config = dict(
    n_head=2,
    n_kv_head=2,
    activation='geglu',
    tie_embeddings=False,
    init_std_up=0.063,
    beta1=0.95,
    grad_clip=2.0,
    warmup_steps=253,
    train_tokens=255500000,
)
Each number is 128 + 24 x the weight over the matrix's rms, rounded and kept within 0 to 255. Layers, rows and columns count from 0.

# layer 6 MLP up, 448x128, rms 0.139, rows 246-262, columns 0-63
[[151 142 102 141 141 132 177 154 104 107 149 172 137  92 122 201 146 117 196 138 111 144  84 134 132 173 125  99 138 128 155 126 133 112  57  95 145 119 152  90  61  93  90 139 122 120 132 123 125  83 107 118 110  77 160 118 100 129 159 115 106 138 118 142]
 [123  96 111 150 139 142 164 119  93 133 129 121 132 113 151 129 150  91 160 128 111 116 112 120 123 150 124 157 123 120 138 108 115 146 163  98 142 145 141 144 108 165 105 136 121 136 154 124 145  53 147 154 103 120 123 139 140  86 135  87  73 143  96 134]
 [122 134 120 136 138 159  86 145  99 152 124 122 144 125 131 150 142 138 182 120 132 134  98 138 134 142 178 130 130  90 103 139 117  94 112 114 162 113 162 112 112 123 114 161 130 117 133 116 149 101 122 155 157 149 171 153 106 123 132 112 131 115 114 108]
 [136  94 134 145 115 169  81 140 119 121 140 166 118 129 176  89 116 183  52 165 155 167 124 106 126 160  88 140 147 121 164 101 116 157 163  87 126 153 184 197 168  88 119 117 115 133 132  82 129 155 139 116 123 167 101 108 117  59 137 162 156 123  34 118]
 [126 162 109 107 146 136 110 117 151  93  82 117 152 111 113 156 117 137 154 133 110 108 136 116 151 149 129 115 123 152 127 143 125 156 112 114 130 123 149 138 145 136 166 142 132  91 139 154  92 124 137  90 140 133  89 118 144 153 128 158 108 150 112 101]
 [101 150 139 130 107 162 162 140 144 125  82 142 128 138 128 129 152 119 139  80 109 107 157 139 129 119 119  89 112 105 145 168 168 140 181 112 124 149 102 161 123 102  79 150 153 150 159 131 131 116 139 150 129  89 158 102 107 126 123 118 148 125 124 114]
 [131 178 136 162 141 125 106 135 113 111 151 118 125 147 172 137 159 135 133 120 143 127 125  99 139 191 161  96 137  83 128 110 104 118 150 159 121 135 103  84 132 122 130 142 123 143 145  97 112 139  98 155  72 131 135  84 103 162 106 130 135 114 146 129]
 [198 164 115 111 107 171 133 158 150 149 132 139 102  96 125 156 137 108 150 129 173 125 154 147 123 141 148 100 126 148  90 137  95  89 104 177 143 113 152 112 135 126 121 111 122  98 139 116 117  92 117 126 131 119 162  88 194 132 132 186 129 141 129 141]
 [152 135 148 113 142 131 174  95 158 136 122 142 143 121  99  98 142  56 121 132 118 101 164 136 121 148 169 120 125 151 125 111 147 122 115 131 126 126 116 128 131 148 108 132 121 120 163 132 187  90  84 146  97 140 150 159 140 102 114 104  94 125 147 130]
 [107 120 140 120 105 123 141 104  91 131 109 129 144 149  99  84 119 159 170 141  92 165 131 155 145 146 121 135 132 170 143 175  99 130 138 105 132 110 107 105 121  80 105 112 120  75 116 151 130 151 131 127 144 113 149  81  56 143 156 145 136  89 141 147]
 [159 140 163 156 105 123 127  92 138  96 148 156  75 112 161 144 129 148 118 148  83 141 106 100 168 165 120 177 132 130 137  85 125 133 122  94 120  97 133 109 116 122 130  99 146 109 111 127  86 115 117 132 111 148 127 135 143 146 117 150 104 126 158 135]
 [ 93 112 109 115 159 134 148 113 122 167  98  88 169 115 108 143 143 142 119 106 159 125 127 133 140 123 130 115 123 147 102 122 110 111 101 116 142  93 117 124  92 113 146 162 134  93  89 131 154 130 113 138 133 157 134 113 146  91  93 118 128 147 158 140]
 [165 120 144 137 117 136 125 154 126 172 162 119 167 154 135  81 121 138 139 137 142 120 161 169 145 154 126 160  92 105 122 134  93 118  97 129 138 143 150 146  89 103 163 130 142 141 125 105 102 156 168 127 130 121 126 159 146  88 107 119 160 125 138 114]
 [134 128  96 122 135 157 155  79 117 125 171 146 153 205 117 134 119 174 130 123 127 117  71 136 135 119 156 170 133 105 123 142 133 163 145  99 155 148 159 114  76 100 138 132 112 140 115 160  89 138 136  81 138  99 146 179 137 101 160 115 126 120 132 113]
 [155  95 138 151 139 165 131 106 111 124 128  96  71 145 132 102 129 130 125 119 120 112 150 142 172 133 163 147 146 108 141 131 199 138 121 107 133 140 142 176 105  94 109 109 145 169  93 127 115 106 123 135 108 123 135  85 159 158 131 103 170 104 139 106]
 [122 147 117 177 159 144 138 118 150 116 164 142 130 108 103 142  90 122 138 130  80 122 166 108 110 139 122 125 126 159 135 102 115 121 158 111 116 174 144 135 111 124 126 159  99 135 155 109 145 134 121 118 140 108 128 147 152 150 140 117  97 119  96 113]
 [118 133 156 159 103  82 143 154 164 146 138  73 142 103 140 176 107 114 136  84  79 129 103 137 138 109 145 148 128  94 116  68 175  85 119 118 165 184  90 142  47 176 141  77 133 146  85 100 166  88 112  91 165 110 131 117 128 148 141  99 134 140 158 145]]
# layer 6 MLP down (transposed), 448x128, rms 0.118, rows 246-261, columns 0-63
[[146 141 138 140 150 114 113 105 116 132 153  87 111 124 143 134 120 100 132 149 118 168 108 135 106 126 100 140  92 102 151 119 143 154 143 149 135 103 124 103 139  94 161 186 138 157 114 179 106 141 131 114  72 166 138 118 105 120 122 125 151 140 147 156]
 [121 164  99 134 112 138 129  97 106 150 139 113 158 152  51 152 110 124 186 118 136  77 145 178 112 147 139 123 209  97 148 145 138 146 132 127 101  98 121  83 100 165 113 114 111 138 118 179 128 137 135 152 118 142 108 154 138 150 110 135 115 112 130 107]
 [131 150  79  78 178 135 124 125  89 107 134 129 126 112 140 124 143 122 129 111 155 158 157 150 151 106  81 112 140 116 124 154  83 139 134 192 117 112 151  98 138 105 104 115 142 122 129 167 128 129 164 154 121 111  98 145 182 151  84 116 120 142 139 133]
 [166  89 186 174 115  75 116 108 143  91 133 164 144 110 190 161 132 153  98 120 155 145 182 103 135 136 132 148 170 166  90 128 120 128 175  64 151 173  89 135 150 142 125 144  86  71 130  86  94 114  98 138 149 111  76 157 142 115 128 140 120 174  69  82]
 [107 120 177 112 158  96  98 142 123 142 159 135 134  78 115 129 162 102 143 113 164 155  92 157 153 135 135 149 140 139 112 104 138  99 119 129 109 117  88 124 115  98 144 138 158 144  92 126 145 148 139 119 134 137 162 120 127 119 122 133 107 156  87 124]
 [172  91  93 142 140 101 120 108 122  99 152 153 110 132 109 131  92 143 138 142 101 130 115 125 138 174 115 120 193 116 104 117 127 131  92 124 115 126 136 100 129 144 188 118  97 107 124 141 134 100 108 110 157 147 123 163 113 120 126 131 141 126 121 141]
 [147 102 142 114 145 129 116 166 105 135 143 139  97 144 110 110 169 122 119 116 149 109  85 140 136  93 161 135 157  98 168 107 135 111 120 107 124 135  97 131 127 132 126 121  92  86 166 123 139 205  96 140 139 142 112  50 101  94 160 129  93 102 101 135]
 [142 123 125 130 139 143 145 118  99 108 173 119 135 134 118 121 120 143 135 145 146  92 125 115 168  88 113  95 161 145 164 188 135  93 135 122 196 110 153 147 128 114 107 114 109 115 151 116 110 120 160  98 123 112 122 103 133 114 108 162 109 138 103 119]
 [161 129 124 141 166 140 124 139 136 127  85 133 106 157 140 169 102 165 132 140 133 133 118 102 135  75 162 123  93 147  82 113 118  92 109 119 139 149  96  99 111 135 114 104 136 126 114  99 124  88 153 153  87 156 148 133 127 162 156 122 122 131 132 114]
 [113 134 102 167 137 150 179 109 107 142 100 135 204 150 125 104 141 114 169 108 109 147 146 135 141 115 117 107 103 105 120 160  97 107  85 114 108 110 130 118 127 114 150  85 117 106  86 115 127 117 137 120 183  79 129 132 104 121 110 158 129  92 111 118]
 [150 152 126 126 129 134 128 114  84 143 110 154 142 100 141  85 144 142 180 106 171 153 158  94 146 110 126 170 165 110 125 118  90 160 110 118 117 178 103 135 120 127 110 141 125 127 145 147  93 165 205 118 153  85  94  95 102 116 107 113 151 120 147 151]
 [141  95  78  89 127 122 125 115 105 147 141 108 139 111 191 156  82 154 157 128 164 120 139 121 111 126 142 117 142 122 111 145  95 150 133 171 121 148 136  90  99 100 125 104 116 136 107 129 122 127 130 116 161 164  95 119 176 150 127 155 135 158 156 121]
 [109 114 119 145 141 103  85 113 142 118 161 165 137 123 142 125 128 135 147 146 163 127  88 115 112 144 138 133 187 129 117 116 101 133 122  89 131 135 146 149  94 108 120 111 137 128 138  95  87 146 156 121 146  92 134 120 127 118 131 112 117 137 107 139]
 [ 74 122 128 182  89 157 115  99 105 125 160 140  88 131 121 111 169 148 150 131 201 126  91 116 134 178 149 112 147 136  99 164 109  93 160  87 120 129 116 106 119 145 136 102 106 155 122 141 150 143 114 135 120 116  89 138 112 196  91 117 125 153 170 177]
 [136 151 100  82 129 137 136 108 131 121 105 130  97  88  84 170 129 116 137 108 105 151 126  99 133 148 185 118 155 104 122 124 148 161 117 123  94 129  85 112 151 116 136 127 122  94  95 124 101 138 166 165 107 109 177 107 173 186 137 108 140 123 110 140]
 [127 132 148 162 120 134 119  75 154 104 129 112 110 136 132 167 105 172 122 152 119 128  99 137 127 173 151 137 107 128 126 145 159  93  92 115 134  97 120 113 106 134 149 128 109 115 113 110 107 128 134 110 130 119 149 114 182 152 116 159 113 126  64 169]]
# layer 6 MLP gate, 448x128, rms 0.136, rows 247-262, columns 0-63
[[103 161 128 113 105 144 104 128 123 131 128 104 141 148 120 132 133 138 186 140 107 140 131  88 139  91 156 118 139 162  98 168 140 142 151 127 140 150 116  86 166 112 121  89 115 114  99  90 131 143 155  92 150 115 131 143 153 188 112 139 127 118 148 112]
 [106  98 113 145  49 103 102 132 132 133 112 107 137 141 126 131 122 139 193 128 136 147 130 112  73 131 150 118 118 145 109 150 124 109  87 121 142 144 149 135  97 160  62 115 121 108 117 141 147  92 139 156 138 117 143 131 132 163 122 116 126 136 133 115]
 [119 155 163 183  69 116 113 135 134 133 168 103 129 131 137 102 105 147 161 127 133 112 124  58  95 143 116 129 168 166  98 107 131 122 133  80 176 156 148 127  97 110 124 126 136 108 122  99 128 130 140 116 125 106 101 125 143 143 164 118 131  95 112 164]
 [109 142  56  97 163 107 171 131 138 114  97 157 117 142 142 142 139 131 115 123 145 110 137 129 104 120 145 109 122 142 130 148 142 172 117 108 143 111 131 108 165 112 130 127  85 110  92 110 147 132 131 136 137 132 108 105 163  84 146 182 106  91 127 102]
 [108 103 166 177 132 137  97 100 174 136 106 126 102 160 147 134 143  94 108 123 118 117 152 113 151 151 154 143 124 114 164 145 140  98 147  66 143 133 115 138 116 114  90 128 129 147 163 152 102 110 131 158 125 103 101 105 117 162 113 134  99 125 163 157]
 [121 124 130 171 128 113 127 151 123 119 118 115 105  52 126 156 149 101 119 151 143 168 143 125 149 146 132  98 156 137  83  91  86 140  95 122 130 140 143 100 138 180 140 157 101 110 161  91 130  98 110 128 135 143  73 127 138 114 130 140 133  77 128 160]
 [ 92 112 125 142 107  89  96 137 121 107  98 111 111 115 176 138 137 122 240 148 154 161 171 117 127 148 131 117 140 137 139 144 109 115 150  94 152 202 164 115 112 100 135 106 104 146 114 118 110  91 159 116 158 124 105 127 157 202 153 114 147 139 106 116]
 [132 131 117 145  95 127 146 158 153 105 151 130  98 142 120 141 148 116 182 102 144 137 131 118 100 159 145 111 122 183 102 108 142 156 106 124 116 122 117 155  96 116 113 129  96 101 144 124 128 123  99 127 184 119 129 115 179 146 142 144 151 133 126 138]
 [ 99 141 121 126 121 118 115 121  86  87 122 127 149 139 126 183 163 170 179 128 139 114 138 126 139 119 132 134 168 115  99 135 127 114  68 133 140  56 160 141 110 103 126 152 121  86 156  81  97 129 118  99 149 106 168 122 108 145 162 103 100 140 109 147]
 [126 136 135 150 103 132  74 129 116 112 122 156 134 120 149 136 143 128 157 120 127 109 108 122 131 123 100 137 133 135 113 124 129 100 138  47 201 140 211 134 128 109 132 101  98 121 130 162 160 149 121 135 169  80 116 153 104 132 159 118  85  96 147 138]
 [142 102 136  98 150 126 160 116 182 145 131 142 124  89 152 138 165 121 101 120  96 135 111 155  87 107 125 130 148 152 119 143 137  75 108 122 167 136 141 158 111 116 124 102 134 109  92 147 181 110 100 118 139 133 170  92 110 103 153  97 151 146 150 128]
 [120 112 133 182 135 116 114 145 119  93 161 150 132 128 126 112 146 144 159 124 147 126 143 116 117 141 134 142 157 136 102 113 147 171 113  94 162 141 178 153  75 125 118 117 131  93 155 114 106 131 152  95 164  79 133 119 127 117 124 130 106 116  98 134]
 [109 105 151 139  75 132 117 111 118 124 120 112 122 102 117 135 128 139 102 119 123 153  97  76  43 163  92 120 143 133 138  87 162  75 129 101 131 129 129 144 140 154 122 113 119 125 124 125 118 115 110  88 111 154  86  99 100 168 184 149 127 117 108 126]
 [116 138 149 114  98 107 187 173 108 148 117 142 163 117 123 138 110 163 130  88  99 120 124  84  78 141 158 120 138 134 100 113 152 139 113 126 178 150  95 101 136 171 151 100  61 114 159 126 155 133 147 119 153  70  97 111 145 134 179 145 122 124 129 182]
 [123 123 160  76 148  95 131 134 118 129 100  97 107 127 100 112 196 126 148  82 153 169 110 128 153 114 102 139 142 134 125 147 109 129 115 115 145 128 139 101 115 102 125 102 117 102  78 100 127 147 145  70 159 110 104 101 155 117 130 134 119 139 126 137]
 [160 118 143 153 157 130 113 106 122  91 140 143 108  94 143 135 102 130 119 125 118 105 124  90 140 118 143 109 161 125  57  93 107  84 123 135 166  92 125 126 124 153  83 131 133 169 109 118 142 128 104 156 123 114 149 117 146 132 156 175 105  90 117 152]]